Weights of a small transformer language model.
Size: width 768, 8 heads of 96, MLP 3072 GeGLU, vocabulary 8192, 107M parameters.
Training: a variant of Muon for these matrices, 6144 steps.
Each number is 500 + 25 x the weight over its row's rms, rounded and kept within 0 to 999. Layers, rows and columns count from 0. Numbers have three digits each. The size before them is the row's rms in percent of the matrix's.

# gate: layer 2 MLP gate, 3072x768, rms 0.0476, rows 1492-1537, columns 288-383
# up: layer 2 MLP up, 3072x768, rms 0.0477, rows 1492-1537, columns 288-383
# down: layer 2 MLP down (transposed), 3072x768, rms 0.0325, rows 1492-1537, columns 288-383
gate1492 106:489466458509535458540484577516460518563480499555504510526497512478530455533479529536505504528502527521534506485486499515539540509499485534458458475481544500498498533491518513533505489496546500492481463522514490483495530516499480490500506479497502475495491512485490430488525523487513483502
up1492 109:535471508501489470512482498531491483530503490531524533529499468516500502506514490495517490510524530417473503509549478499499494489479526479495505545461523489507527525489497495503499493510501475514441448510504543504507459485494489504530478472460472479489482534539479528527548487496490522522
down1492 105:470504529446511527507453521518506477530518514487485511529479500521533521507509501490522470530497501457480502489531487495492491514488475472480485525496495468473516520501464489499508500512458505538505455477511507525518525544483503485494486496472526482499470530500503552533534465482447491529
gate1493 099:516516491444472479493498495504492491518505503481507456512505536516492472486466496471473484454521528509541498483484491494487527474504525506508531531501497462517528512502537485463534480488489464522559505499503491543478513463487545528447532487484482486499477520486479521515501501511437504474
up1493 099:474483562494467527533470496522465462502445500481539460498478484516489470505432471463500440470457487462521479502492481482496483506482555496536503536495487478497538532533505497496510522481495452499506456501516449534484506494492506501465519519527511525514441517505503478495495461527465510475
down1493 099:565514550521468505501494510535526468483462535503541511498514536511463496492438472461487489441514494506507486515475519488498497507500528496493512512505509479531499514511431512512485504495494506539543504465485491503498508516500539469542470457503493533533460490485509522525492507486494493515
gate1494 102:497549522558467476512499528505542505546539474517505482476497548516470504498543484480512479442523509471519434513489501477494555440524487476472501510494552514454498526506484528491512561480503499492463496469514482490498525482475525462491529516468488466503487507530512490478472497517551520477
up1494 102:485526490473480529531533496501531510526511485480501529497541502467483550471484492492533505506528513509496526480504475472538485499496526480518485470498512490478519501522512500463469478561526525524499541521507498518520481484482475526540488469525486497507541517500496523498515532531494498469
down1494 101:501459461491535534494548523489542525511495479482516495495479523459543488484499503471518529493509476501497513485488507513507457460492523501506494499518574538509496500535518496467475518506468505520503457508455488479494518543506503522440466499533504485531472507505462440487504494490492507446
gate1495 099:523491477516547465515491441499472489495499508482507422490481474514491515474476536522501467456495476492535511482532481510458482487505487529480500504502492496539500470529471493467543499507520508500508530545484531487508513515474494473481505483511503495429493491526508511502501490533476504479
up1495 099:505511493473508499486516486472481508452450471507530511443514476455488474493499470512504492510479507476500461493539555535450513526486499491510548483511474476502478455497471503480534468488490451501506503515491502487506511500527487500524512464463487505571507511509494481523520530500551551493
down1495 099:515467492522487533490486472463494473465524499533486514465518498497493515534491514495489483564498498525547491533489490505475514582489491495499517486572507504556527497468478483489514473511462496489518499510509531444506495482462509487490544509517508502511523507513496517481483516502538531486
gate1496 103:472505524507476500506542518503476524492486478485473492508511492458513513520498476531516481466498539513522512537513538518544492509487499541481495487503507499498537540500504483536498533511497509523535469513516490506496510519539541514487550543511487529537473516506485472498485508517426490497
up1496 101:503480505508494498532464528496520546459504543489478519505491526495487515463513521462478511488488527512511521507512499522487495490429538483518490478490462535535497482501518519496488483505482531497492489494453544505472515493479476483445498523477464502528510513519497488482535527499548534480
down1496 100:510484443490470491525503437511510578521489558529521557503508473510498484520549503507529526483475515511535511532483517516463505490451498513524481529537492490508481508525517512504531495504531484539471503488503539485489524521523462492477544523551464465474481491505510486507528473477523538502
gate1497 101:462519485435484523527526525510473485493505507506497508504474540498512531478518533464484494484551488488470521496461473473547530463543514454471477473483500498535489524496479472521542499463464490504447522523496545510469498512476472476510475508519515490477502487485465515560492545480510462486
up1497 104:470499488507507536518504486491518557543470517509510465490486564489537529497516503528498521524488486469482505542503501484503490484504513529494508487470490452455477498516532484452493516509513485509509539469481506561484491519471544539494522508499515503466474492508525490493493451472470474482
down1497 102:439492545496536491500481462513496476502499484505456509513492519499520512475509491532498493475495484514486460537472497530555510481533508513495503478473497500488529513505543514493505484545478500523504510482462511538458489529518530534471497557527450463481536514461520470507498494526519491535
gate1498 100:519516487482514500510483467474557489518494478499512482492487543495537448522516471500493487505441472506522490522532456494487542480478477535513520514523498491527503475496537511472537467547535509487473463541497481498529441495471511455505516475506561461497524492487488533517511464521476507469
up1498 094:488498518514540494482506525501535523470478470476527475503494550486510473490514497491517499452469498526509490502522452517507506502497457485490493529527531510521498480450511516527524515490517538506529506476492487515525527499477501449527464527531490509462496495471483522563497521496472491460
down1498 096:505459484534489484521470528531488502515494477473482443526504478487513503452509516482524524484503503493505529543475459462451522517500515503482501493531540508514499501487458508526507491519487489477488498483509484506512526512460491506468470527484484510515505507506468511537511528492504496492
gate1499 101:510506488470503528490491495501520531489503483495486487485510511513494500510551560539514497488490543522524535517505427503499473509516510503507519485493527480497493540501468518518511508456480541509488528492469483557486523504502516503502498534502539527482511457512468566521517563539520428510
up1499 102:524531508512510470491480523514517525515510502502499500530459510489544483491491502515539479549496511452542492476532520487535503472531539509500486507490487463487513491519512449485483490523548468511528497448484535484433470518495480526503474520507515525515511512492488514501519514526490495534
down1499 098:487494553528527471493507504504476504485506504444474478558508494463537500515524483450527460501484483503522523417547519503470505541468499498545440485496498475491498494483494458504496503520522513499479461475484499469472502494459479470528462510441472502489501498528480477485477479510534500530
gate1500 100:494517545518510497502443502456514493516488498522493488534489488512499507468497493473497469520514542504480489531523512535486474491477492518484487484489492488527459526511522500477480556446481542529500516478504494475484501506502505456502509490478513558444471503481504467466489490475517535506
up1500 098:530479492526561518540532485556501488466505490515499511523481500501512492508512542502514483498515552512528515540499512490491499451475490511483529494484536519473484532470439490487513529505526483497507472462493528498495498530492499448462510487507518525486489467516535468474478528472478536469
down1500 098:521469530451557505553464553492494482481520482481520495502464497500498501499498552503477506475537499505533507533478538515483472482495497496505471486504534506496511516492465448496481561502514511492495480516505473465502522507473501475479501548499502490434483510468529472500485528500514567521
gate1501 096:503528483469459486488498499512493502509473549489549438481549550513522493497488487525480471481471483481517500482526485528511497504458475503489495503521463520497495518523471540479471468511463466517516492509503519469529471515521515498507506513531526506516443532524545480496486526501519519521
up1501 099:484535527479503476507505472515502554504491511510483470508528541552487465521511484461463516515463462510521500514508493518496476534471510513497491526515478537510540541492476471494477462479501533470508458466553459494491518474501507513463487503487494515494496509509487525469477492469504502560
down1501 100:507494522499490487505516472504500499502502544484528525557501470540467523468537475516501490516490539543510503538522445478524508511510523541509486496491501503516518528522547499494498468501503502496520519482516474519466496499547516512500537549515456487505497478555503500504504525508482429525
gate1502 106:523489479503470509525491514472501530508515487524522490522510463490487487501483486443519470476517517482437479509461477529515541471485517505500491520490546476486482482470503449491495441482519497504503552493462498516495509485493506511507510508498459483515544538537557504509468511458514469486
up1502 103:477533515503511495523515539530528487510531508509500519484479487508488496481504464480510488468538505478454464515522538556500448475513478444483504451524514537495515462520514456536505486524491486501542491493462504479513484491472498482483511511494541516467507509489521518490486499489485470493
down1502 100:521466467497513473528500534529517518550459495495474494461502516500524471526476469510478511498531480502522536521507497547508543465520478482472494481482548514536523497541538519508518516529498515504473507426475511542485511505496505498521513533499530455506492485542468490513514497470525501501
gate1503 095:496490559509490491490483470458491513527466521499451514485536500492490519505536479526485457563509509562465516476493497512517458534504511524475502476500497522535501505478533539518508531442484501482518504511495511499553470515485539461531493505499514485503471495457497501497469467511521505475
up1503 098:439519486467453510516469478534489493534511532490493509512528515489512558456471491490471446499489462518472536476492504462507509473501551506504471519469531483474517509498500469512512473512511501479504467511493531505496457479475514499526478481533497474514490493561518476483507519496534512494
down1503 097:450517493428505530479506491509522516520506521533527504492527526486514462498491475485461506511487474503480514440500485474493563510504480514489462529495501497477500506501454530504536511497542517491494547544477486546508488499516549522513506468472511487509474518500453446498511475508518542445
gate1504 091:479477502510525499519494481525524525542518496497506504497482467487505465528520534475526458519498521510476491481471457511515477527506455458485491483478510500512478469507513520510542510476452508487534500502509532530495505533503499481540481486512533504476520504533497503501486542478504493512
up1504 093:499556531495498465475472546446465487502483544508504493502525494501520501535510512452501497533523478479514537473548503486507482480507499504459522502512496505478539532509481483508485486531520496486501497524533453478488526506434496495475499547488499495497505476496490539516523471504512459444
down1504 092:512458473466523479476536533437474480504533505491492504478488498451480540540497521499475510484522449473496536544528445477492516535478481480501453473491481480482534526456532518507502433509543498512459488511463470488523494490454502532473499475480474452503482456475484512529485510464510536456
gate1505 098:481532480479480530486454512493481537486443493499469481485515484505504535519478496526513502454481518487539504483494511471484564482513493499469482541523487474493484534528497518483536513447481510501485519537498526518514512474444505526496479488490544493495492542498505503515484484538481513524
up1505 097:472514510504492485478465522470499537548510508481486468486509504518509509510519537500513508441492535499518505461496508500541521509521487508449530515499512470462470511546543541488545538459475553504528493518497520487514495486463504516471509511465522513492493536471499459496464511555490488513
down1505 099:512447481522512469504510540497523478501497506516500487477504505522490505509504481443478554502505484521502521482552512487489509473529493473501449485519517451468520499496496502460516519483511520487488478482528497456478509462503491513493497516511480507481446511489488468499478489544476480550
gate1506 097:525467486519479532473501523493485449491499476495448515492502472526500467513560474529561484514543469510498464520508476452511564496466490488474542496528488480478479510464509483529454521498443527493527563484482499500495500481521473491494507526485507468516529542498514540521543490535488466503
up1506 096:504482491486504510457477453520470550537510484482495515495532520497497482517484506482483530503482492506489516504515464537505475508436503463454509479514505479510515484441497482496510463464493455535518513519501568527535480563496482486542484519468504462478477526525507472505471510520499537490
down1506 098:488481482453516505535538522503482497478485458543521417518518514491497506499468508486514475496552496498509518492492483486490487481464472496534477514481498493511531502468467533470480524465529477485482500520510505483508442510454525540494496507489480502538534503488489489508521502451491499474
gate1507 102:504492467494479519501576536508500521483502463470492516476473491472491494517529504509510485459504555487476470518500532494543526481458504443583450487464563518485470506468505494494492472521489507463479488473492513508494491509486502525496491489508462517471499512524513466482508476508528520498
up1507 099:474485484477507487515499456506521505490516511485503546507470479508456494485491528497523464477537501503530463485516490512515559475518482466519464553465503490516480490503533553472525556512505508445500476494490509490478499531529490470456504500493480529454498510577474479473493476497525525526
down1507 101:494479517459475499489494494516511515499500468481521500456459487518452473495464487545510524474477507527545533472485495497533505490552458489451486519497528524472505541510468492494509520501487525511518486519532452498497510533513472482505541512533513495522490548475553529483483519503523466461
gate1508 100:496460466481479485473531486494501480507463482485479458490470461534524466482523491532454458528509493466517452522545542495511463523473502485499490477535545471462536505483481525532489509472450555525549515465500497510522488487535510489462498516500485506486482475473526510524513503518521505509
up1508 100:490508499500474519507513549482473526516446480533482534508499528470501520519487481483475503466509529523466484472467458472481501481576513441580511508439521527475504487529524484456495497555502481555457483509519538511521526487486509496490468479495473464469513512513488483515496501497539514473
down1508 101:496489500468480496477465528475513500527488488485495492533540498469487536523483461485523521520516513485453476481505477481497503475483521514531523480498517457472519518518482510483501543538485487530514485475519513488503494488491514471511432463491490509501525466531498504512532504491482522477
gate1509 090:502471508517492466497482520472505490481494484543458544511508516521507477457527477486479566459507530501463526487504524515511504544449517519478548543492500484514507537517507455497501483497488497473534511517497507493506487519494502493452502523495502533501468529502482516483518508470466538507
up1509 093:461482515469550468498484554515462495512484515519514470505525495529521479495498535525456501513478444498538506503530477491501479478513482477488546525490494528488475481489502469491542497505470458495488507493452495512443496488508514509514490502494488504549518472453508489514499514477513530487
down1509 094:499455493513498502459487530492498525464503542538502470465489536534514497513476517471525559481509469556477498490463495519486493466478523508461483464455497519526507461503511480512507500471484495484506526492439498472469512509515495499495537493561480517499535471484536535458490528510502485505
gate1510 099:511501490510493467501505466527492481500476513525521477508478489509464490493505535507426500468507493444504520477510522484494515503499482467478492488488512468533514486488513472496499434508484527529519516475552504489511527479518525535502477484537496508512504531541497471505515460477461467525
up1510 097:474508461446524500499479508485468476539536550501460478490466471542506484494507529533468498469524467488478481456443540465478492522515504467504536447493507506496489535505508515492528501518451539555497483450498499501536536521466545481520523502520485512502474467482523493471520508473498472503
down1510 096:490463494521513518499523490512525543496516490520543484539533511488510488487503470508506487505475474487515492501511542494509493466504468459504468530507522518458451492499499530488503534522481476531483493481495467524485524492548496561496556461481476534517446451494518527490448475514521491531
gate1511 108:486498514452533489470459520476520504482512536478472499453510483499501512495525491510511545518485469517513511506536529495457440528538488494480503509511479552520547476519492516466534494539494520549533519477483478559461539545541506479503516479478521535527472464506511520470506513541524511506
up1511 102:500468522475498463542505496510476513559503508528507522513493516491455491531500466516512488487484479487521489523459460497512462522503487496430497467481529461538506489515557496505504487484454526463494525509484462529429490460499462503493507479506511485499496516486487468567469513528527516530
down1511 103:509464501553511485523503506490446508493526536491534514522469469506502465460493473478488544495473472492523494548472516519540466493453537497486508466473485517529492487555451519513535525523483536496496480509516496496498483532514491524510525491533535448445454497513472512524485503521505514490
gate1512 101:489514508529527506478513434493471531534476510530483495496492488500490530516555485551497495461536492495497507485558522508504474533468460509446479537481547535489493529533493487573505481495471443491525530527498512511525470435515475519540489544518510509473542490520509543476509475471480466472
up1512 101:497505537496524530446490472486466517491463528512491547459471483530517479494493472501519456502515512495499505474494522469505521469459495465510506506557510491506498454512521524473516492450494497478513494495503460471514505524470491471492497514543449511537527498502479483518470522496521435480
down1512 100:484517527481508557467477498519545417514459488501513538495510506484508514499510493555493472503528491450473476488463490496513530494545480493529508456486456454491515488491501517499473504494472506501491505500494493530540494480486481522509485512525494469472486509503496497531501546479492493525
gate1513 099:450423498495499490515541541478468510481489509514510480514477484486508486530527480524489503520533490464489550557469487494484526485547437531505515481480553477490500453507505534469496480529541459503523521518490481495463499485526548497479500513543509489513509455481495516452507469472526481463
up1513 099:531531462520525525487496515536519450484502500499507513516516492502467515485486492496523518495551476518512464481521486489471517504483525467452462534493477517514474459497479487490473494487457513525511534488522491518551489504504496508549475507474513487493509544492566519521524493492499476497
down1513 100:472473515479525491516496532508484478497452504535494506498464516482505513549520513508499538526491480505470540516461516494488513495535463534484498477539476476518511454460483499501503513512492493517503567551490488520486514507506523506517483524531522539500537493475507481490528526458483474508
gate1514 103:524519516470488466504476519531525515503506525543491497528528521477433514501536524535496493501524529503464501512500488504495485518507488449496445517480496496528485503511519516501485526515521540497479422489484500494513471536465535565504524536476503536494511490521503452520524470523553475505
up1514 098:499521484501510495488512539438508516494500506488551515457488494498535526527488496506494528516486535504491507526448519461474536512498477492489507489527488473512485485450520505513500498498503486480490526517541499495447480476510503498459466531491527489502550507494508530504469474520486473496
down1514 100:475495472499523510494521540509537541472507520477491464505503495480520499497481512514497579501473470536509481472452518489521512525479466518531507494483528463522468532460501527481505529477496486489504470515484525547471557530511490495518497516444507448503511527523504518487489524522507499507
gate1515 102:488514456494507515519494497478533483487473511526504476506552511515531524469509507500473503539533536473494461516507493521480480477492502499526489543495489528470536482486511504533512511473523474494487505503521455550504522493488503482505471496498496452504465499467510505481487535520515527481
up1515 098:531501506538527451535496506550440531517530527499482497531508502529457527497499551543485508492476481467453536451506481462458478496471524492488518479511468494501495476505498509498499468553483481519485519460506544489517515485507483509497448461537481486486516499478522483499489512553474538495
down1515 101:561548548472576513552531518487504490497525488525510487485492513500467536489473451514461507521502499485441539498495498473521478502429492496482497513535467489515477511477515487529519494509454470524470513465520502466532505520476514518551456429495494503486475506497489488491493521518492571481
gate1516 100:508502495445517482512498533487498498478552549497514476513521493524484476490498542530472516514496491467483502515492507532494459495463458477512465445519519504504492522529490502479525530546501486467495565503501500500526480499508457478508525476457521496513501497547503488525469540491483466513
up1516 102:510483475478529477511528518560525473543516507484483483502488494513477499497453446471467493501490505525512542504489525498542474536499533550510540503488437470488505506524499485495536524518505484507542520519494469528482504512510541457502473500486517448477513448495517442442514506489488464468
down1516 100:526505494501468489541495473497506501490547500503498507466464517474500499508562444521501492508527506497479508539505491493534509516491539523491552520518487518498500433495436480437506509483499491497547459465514471527508431511452531518509505465452493494448505503459501518538526515563505494487
gate1517 097:445472500496486505473483487506488494503496487486481491546484511475498528496511456506477503494563508529481466514511504520536500498498495470463518527462492472515507483506505540533519490507504458458491532540491500487483498543514495488468463499488479485490517540485484500535461489443487462499
up1517 099:547498515484503531500488486502481469496483512482519502472506509504535547492508488510452515462516495465518527493513484495498510518487509519492532500498481527442459516505511541501497498518506521519489491476519480498511496542495498496437481432475458520541478489524504520499529536522496474539
down1517 101:496497442516511500504544477467476517541494487476517521509530499550493522480511493526473539477527479507476542534509461518475481505524448494494513512498502463534481542507480539491460496536516481535454474545502477555517494510515515516478522471486497445482514491542488535523482517487481481534
gate1518 103:487499523518520477476502491520526477522491486454482491526559496495498446510508470466500510467512407519487491463457512481494546530500544499428531513472529528494506518542491494527535445488494514484510515511521503497507521533498465497517436502528506502493458478507528565474459506522512537485
up1518 104:501543501473504511515524484521485537508525544522520521470494527441528468510485539498479505496499549542505518503541472516503481478522504507488485458523503467488505482461473464498535484536520492513529511486482567525491498477506517491509515487531514527515543533450495451517497476495532466501
down1518 099:509545506456509476491546492509483474520503498491526524507522512464509472467524481520486489497503536487534531482527476499491438512461513486459482469519497477460488470538494466493501459514491496520513495515506534538519495468516452483490471497529527498463527484531517509517477527487448522445
gate1519 105:548511511503507481509505529517496506492476471475524483465483500508491429547514502529500489496470468502506478543508495501451503540509465517494475505484471465529516449434509491498493460478511520518524519521493533471505467476486514527470496439497521450505520455503549485467494474499495513482
up1519 104:459523518504520506504445507508473515508526462456465489507500473484550459495530508514504495498453528510513495513469496494491527536463447508466516476527499516517495451468521483524511514487485552492520503457525510460499467539503498532482519511493522498484513489504494481476498501483507496479
down1519 103:487465466476511553460489511446532507477510462488540487544470498531479490495507475483539487504483542512510537476472533511516507491506496505524493491526469508541513525520480495533491561489530463452542439473532518476517482495462469483483512527525532501516531485471472542522474481486451465522
gate1520 103:533478477507511465541473469517482462511516521511487529479495477491483488503540511497509520544481500503499519491504463516505469498514480431510454488509501510494484513521496532469456468527470546491543461495472555533476523488502511492513534510475515520513525521511508489504495481515485474496
up1520 107:468518527504475501463499516515499508516455504493531450519490473444498526466486482507469517523540509459500508499500478459496471506508483472535508510538491483529468498473467505535528474497483487519506519483479518490540514545486498547520492528487482472539495507499509539495534531518529477482
down1520 105:502519461498454513499488508537505491545483499534492500539473409493471489505505506531473518489543518474526490477486531503542471509493519514541500485535476516495466536479479488504482474492530457526488486501538477498415494497520467533489508524527455510460482518501528445484546515553483448548
gate1521 102:504507509523556431462530532536487464478544494506495507469486462523524538506460486454493493513490493469458505478490519482520499479516507542465540485480495465489487498517574520511477490546469483500519479515516520504451473530489512480490469526529491515515530518486504499504514535456503510510
up1521 100:548512475458490484549476509492461483471487495495504508510478532499491505507522489514477511483466516518543481465520522521439502463501459499497519533490488511458518527489469521449511511509457438495483464496456513490529515473513448478514521508447536498532554506448532546496455517493516494492
down1521 101:505497449491497500537478513503464538480472499553466493526509532453538504502527515527478527501464508488495486496492534509521515479508499499510490488477502470508477504506489460472519536532487449496547534502513470473469481492482508522531553471493520462487487517509527524523456490473531504473
gate1522 096:479463478501473483501523497501522473458483515511518501513481479431464481490520472532504549447480519484564476520508473461493520414508494485510502480517484505527509482497514513458495539513494501517524534494493508483511476470502466517468510494521453510515477507524519502458493495489533524468
up1522 102:507501516507518498521494537505527542492512489511515548565474486501481508483538488500482485526500505502475514512493483502490495494526471518498510483527439513527515482542498541512485520479500440479492488495502492514524483522482469554512500486486473477501505449494503450487469561512491491528
down1522 100:509509479487503502532486489531477508505525524514529468495555491518492539435470526501499491496512490492504497497518511491501492512469499502500474492503531470505480521527528519547514512481485485533501512464491475506485514471540448527520459503497532546516475521532422528493480499488529502490
gate1523 104:511513556481446513505519478512459493519514520469474514487509513532503516495488492520533482500476511475525481501543479484511457485460516527466511506458520475508499500510497523551500485512457520512525495514484503493559451439499554535508525491495474518500564543491479538475496465464487505463
up1523 097:501502535487516475509486508477495482526532518480501524477573505529526474524489484510546531502488484468455512502526504519522525528505497459528518527490496472475481511479476464490531489528489483536510485504495480512494485498519451473528543455500518496489488507473480516518529516449514522498
down1523 097:480533504518524481460495474489476492467520467512485488493520543520531446501495500484475550494533501495494544468518502489555542545496518474447526516508501484457516548500473487439531532493454495509523527498539502483441528467502530463511508484489528522542497516531528524505489518493549473558
gate1524 102:500514518493490511501532477493489523482558488504514483519488514538471491536491485480480499488446485464510526477516469505496499472465471474499537484532467518488515539495510492528469531503485517456494515478524500499492519536459584475533480513498515523539485482477493482536487496545523446470
up1524 099:467503487514486486487532513548507486526508465515470500553485481498496489450474540529485508475517471470549538521465474478441497450483489502498487507520516495511498508513512493508478515521430466504461523485507477496518538500491469455510494489511495480478510464482500483482464494542482523481
down1524 100:495507537481507494530486458521511512518513507487471456509514466554476432509468495499499494497490491495549491471457491467485498499507488511488508489537467530483515506467505503475461537533527546495497543495508480500543525510490508475504514492488537478508477477478488501500506497482538506484
gate1525 101:538527515448460581522504474508478525477527522474483504531532557524472520538511469530493508545486491500481495531501467472465500512489509497506508497496501481453496519509517503503511465495467526473519546491493529517482550464494507493564511520535489480501463493485502490465503517474525562475
up1525 100:495539525493482496484476492538471489481480486486473507472509538514497491498497499510519513510491486502490509519506536463473493501503469482538473478508491457452485569508493512485503527525476521505489496464488511514512499451499470520526499511549529487488500498550509521437535526483509470453
down1525 101:493493474500512497471486548535512477488501513511471503514510503503509494493509511489515459491457499511506513463483504524481486488506487484528458536514522521495481505467444505493504509488520519439517489432491519455473477529462483520488520488465456482497472484531489506532519536509488471448
gate1526 101:483517483482510525539520503495501504519486520526486496470488504455475485518528478510508468496472476467488499515526528534512480476525509496463513496507553472485484449531491489543485501457504499471492470486450465489496494550505505545508497486527442526531518504480500493535485468499458507501
up1526 099:526516505491481463487457523555466498491502480462499520508523479454483502492478506508491509519543500479488498469473486440477480513483505499518443512498481473502479547511541542487518497548535468524488480527480479491541509491515495508517513515515499500515509509475532487512515507510534485529
down1526 098:483515506455484471466486516501528552485487479502511477504454485499484505492476463497479506523505491523513507453503518547476493485480465481515510530485503523510525517485523495496526493513507483499514505503492559485452506461534454490514507497522521501474491514509536494463510531489492524528
gate1527 096:530486525473475526538475498465486524483508511511497455482492542497484507527520501486469481495481563454497503502541496494532483458485513510509499518485512511512483521523460513516550485478550465494450515468525469517457526486524500508492502517479493471535489507457486523524504501475535504469
up1527 101:549518507487447525526497456526499491482510503519499475525498456514503533502468520492486507504507511492496511488421456483466474503521493503499471498506500512448511518484510572514492516467495542522496446458505524505517509496457494526483497510488468489491471533499476518476506512509446482554
down1527 102:527495486483514565517483507499517490524456477502489484511453472542488546535505507518491476473524477474487495468516502481482508462493499505516491489508460501496545480512486500544537471444459494518492482527514524503509510464473476462474501493489518515520506524516496525449496515507472492511
gate1528 097:477474523502506477515497457496437526499509513534537498495451481499465486527522535495484474545516538532514509459510569504472498491517487465500495479494457515507492491487502456490512546495504501513564536495485463489499502494493507465513503492479543500535510514503474566511489464487459490518
up1528 099:520444483531538490516510527504539489526509493467489495473568452492488448516493517502456479476512479481580452530521461521526468468521497542518522509510518491497498485518506544510524483489493505482466517502547531528496504520480481513532518471502490500521476485519486465497519541514537499478
down1528 099:561510485488513523510538490517526480545458449452472528469494463519478457512473480511511479475451508485537471503456494464424452533502484486494512451493498458462487479503518495493555495490452490543517520494533544499461504462478447500537488469490534498501519508486462484498490456531501481488
gate1529 099:516507481491517516449475461497489523441466512480514481528491496502512461507530482498485480529489492472497491520529551477518482504525499447513484529520529487490484490484527527492488536470534494502507488456486458450488526495473482506546517527452536564490521539548465508519507479546537482452
up1529 103:520491516500498543486507474498509515498506480467480459488462514518524458514490533500486511536512519465506511471513487491505449489528510438481529553538526540532471459505501521495511564504494510521509508465522506468452495493448479502542530525518501506498509549514468530514469484491494509449
down1529 101:496509525465527507512509493533475486474503553495480506501517497516521486512500511535547530472505522512515498440469506483455500500506491463504449516508466561496498484505517483452483519497512508516461525483498507504493498521501485492477530516515470531509526505493482518505488549482522445492
gate1530 096:535562532491479530459471491454530484533491467450506488483511497437520512511483471499504503502482493416489471523478483452491490513500540471475507531479503530535507495468526474483482496475555490485523491530532503475498509534521523452524524486525459512507526536514552458434535488530521534460
up1530 091:468466490545504481522508505549497506497542510527511503513532457502471496482504508519470511495511489545533524465511490525455513523471507517510496497531520473504497478536462482469498509474422523522523506496438489483530510478499475525462476518464473545493474478499483552497502509490511491535
down1530 096:460506480471510515544515491473484513518505500450522496476524482448539524524533523501510515499527441512493545496557544479486522492486453490481460489560536502512475480492512472524523434500535495548453523504514465504533462491502500519521484473498487507487524532478503497500515512504513493521
gate1531 102:492546487553483480465503495526470512484467485479457501492488491500463519507462496527483472451515512519500527483497489513508518541488501444466503488545435517531491531522488520509498527504495456498513450496508452540487454481521488551520504494503484505480501495494543526477533516526450489498
up1531 099:472522480497484482523472504486490558566536479479515452509497482483501483486482513498493468473521463472495468506472522483449497464535528514500498523525489493561513493514477510499445526523492511524478484537503557485517514500499513503554464507481497493514514488514501517519510531459515465527
down1531 102:487508511494475504526520434498471521511474502489533491478510484517497455541521481500521470476531462549517522523500505498456484491457528509496497466550505521574535485508494531516535513497517485446488517511484498501518485518487473495520493474468466482498484486500482527496534452517520517537
gate1532 098:483493488453503499472468503444465534519493500487470484484486546529517515432499507505493472497497532494516443449518494508507504537510507495510521501479497486516464480505493471515563497515531489482552475505519490491510474508495477499491491493488525530495480519530512495460501481509468494525
up1532 099:486531512535504485489554530501478507503509502514505514519489498490536488474477500486537508498526529519472542508575440532465477506522526499492515522518510472511487532512448502473514490488475484487500492510468499508503474462482481491515477484536501488510520473530498512500521490550509529476
down1532 099:490509509468515522473522496498494543488521498504529547550460518522494468486547501503539480516517528479530476477523438500518509486526466479470497509508480519522513507534492471498527492501511476480537499535485499471509507491509469524501527508522461494482414485481491486504489493504467488477
gate1533 096:532483500490446476474481491517501525498500483496480466522542452458476495481511516457531528443498483525464495493529473476533479538516503480423507525494517469497504481544540489513506472533505476519494512493553465525477473498495474489518485474495536506471477523525477466475493477486497509555
up1533 095:530477503435484452514484520465500495501474524500519525447486464503532490515490457519546543492494501513493452503523529556480484531466526484540508509521488542527508512524526479531504517487496482542492537503495492528481467449513507486504488495445540507527546497528519514497549464494490503532
down1533 097:504491503494497490472535489500531516510465515489518494478513507478518484502479498521478490499511495482538492475534479536474521493489515518496500516548482506466552523510515475497490490455526516542526509469529513495486503532521530516526481482442535455496489502495525505488459490460492519503
gate1534 098:486504439535545508477514466520532546475519496477486535495482497495464489466465465525505476532550550482483472526517551483472535472467485461472504514472469531468542492473505505528497518531507501537428485498483504494536487460501516487505516537506524469513492531516496488522548446508547486484
up1534 100:532520538520514472495520521526505500525493552489483500484490480556543473473514521528513480514516527481529477498536519518491498494492528540496510506497529474530509529507446489516477494529526505487502482535518520539481499490540486472472501510508489516501519486544482526504524504473509521487
down1534 099:497537429476501486424507459468489506493509496476505505505490525489502530494552486500487505517504499534470452513491470551488493502527468539500526474480448527507533472494492477503474468475522515515494498527493456509506507486504548478515494490495453511515483501506505494523527510483517448530
gate1535 093:464502479462509440482482504527519462504551504478502451522485538492503489505470489488529477454544485520503533484465526525491415519540500481528466483514491516530508534491477483503511510503456507480499494516450502481500493530514492517488475508472515537475506456537500518486545496466524475539
up1535 097:494468544560557476513517460457475524518457477493506496521484480495474501481510507520472474539495470484455512467523492513540501481493508489462506515481538483543514549514498489460480474543547523496450491473496489515470477476466494479470482464458514464491500502505471496482513528544491448505
down1535 093:534501542504501543493479476474482520471453538441491519501486510508537481509494505512539550482517495520463471485540507484517462471491498464496459472480493538492514482494488473500495475503509499474477535489437497442527507524476451525490487520556510548507505453530520482485512499515545535483
gate1536 095:528501486519503464529500521529513549548515518493467485499518456520530455493532486476569511463523490537476514523530503466475498475440446487486540478472525575458515450491526485492522473522471506507446487490524521509504492551478487475449493498529526512564500464511490503501514494473494513498
up1536 098:492482460543527506486479523489475526496534464520483486488478493481463477496530475514499520480509492544514441541497530484508526506499519511491521532479432499495511486503455481531526508504485497490490527456486480523498510499541540480442496471453448487487492528468513502517522508499491507533
down1536 099:479471512540508514532491493455514509530520482549499489512499499525516495497484531558486521518516510470486491518520507506500475480529477513482495526487494484490479498539525500487502512561470498455477557450536486529493516481451518559485539528496497500512479547445496475504548489486518512512
gate1537 102:508542499513494522456519513489495515534484507514484487430498475478502478512473499511518534479491493508505497499530529474516520496473485444501501502472474496497506495469514524488497524472500479507484503490518519510473485503475483524473526483511482489519503496479488453530488530492490570484
up1537 098:504527499510496476445490526472525451503518489506496471500517483475520494526510441509516505501482482509527470516474557480468500512507521447515507487500480512500501466511525496504510503535499459496483499473490493531472489496505518522514504544546475514545521478535540518544469538484479492503
down1537 098:492537527493480506493458535448477489537514484486497544459505458506484493537517492510496546563508521479486489528472509497484539496514467469459461521474493480502510508498531498498533515480495504503492477527472508490514502486476510510524510511464515578525525492522480494518472486512555509499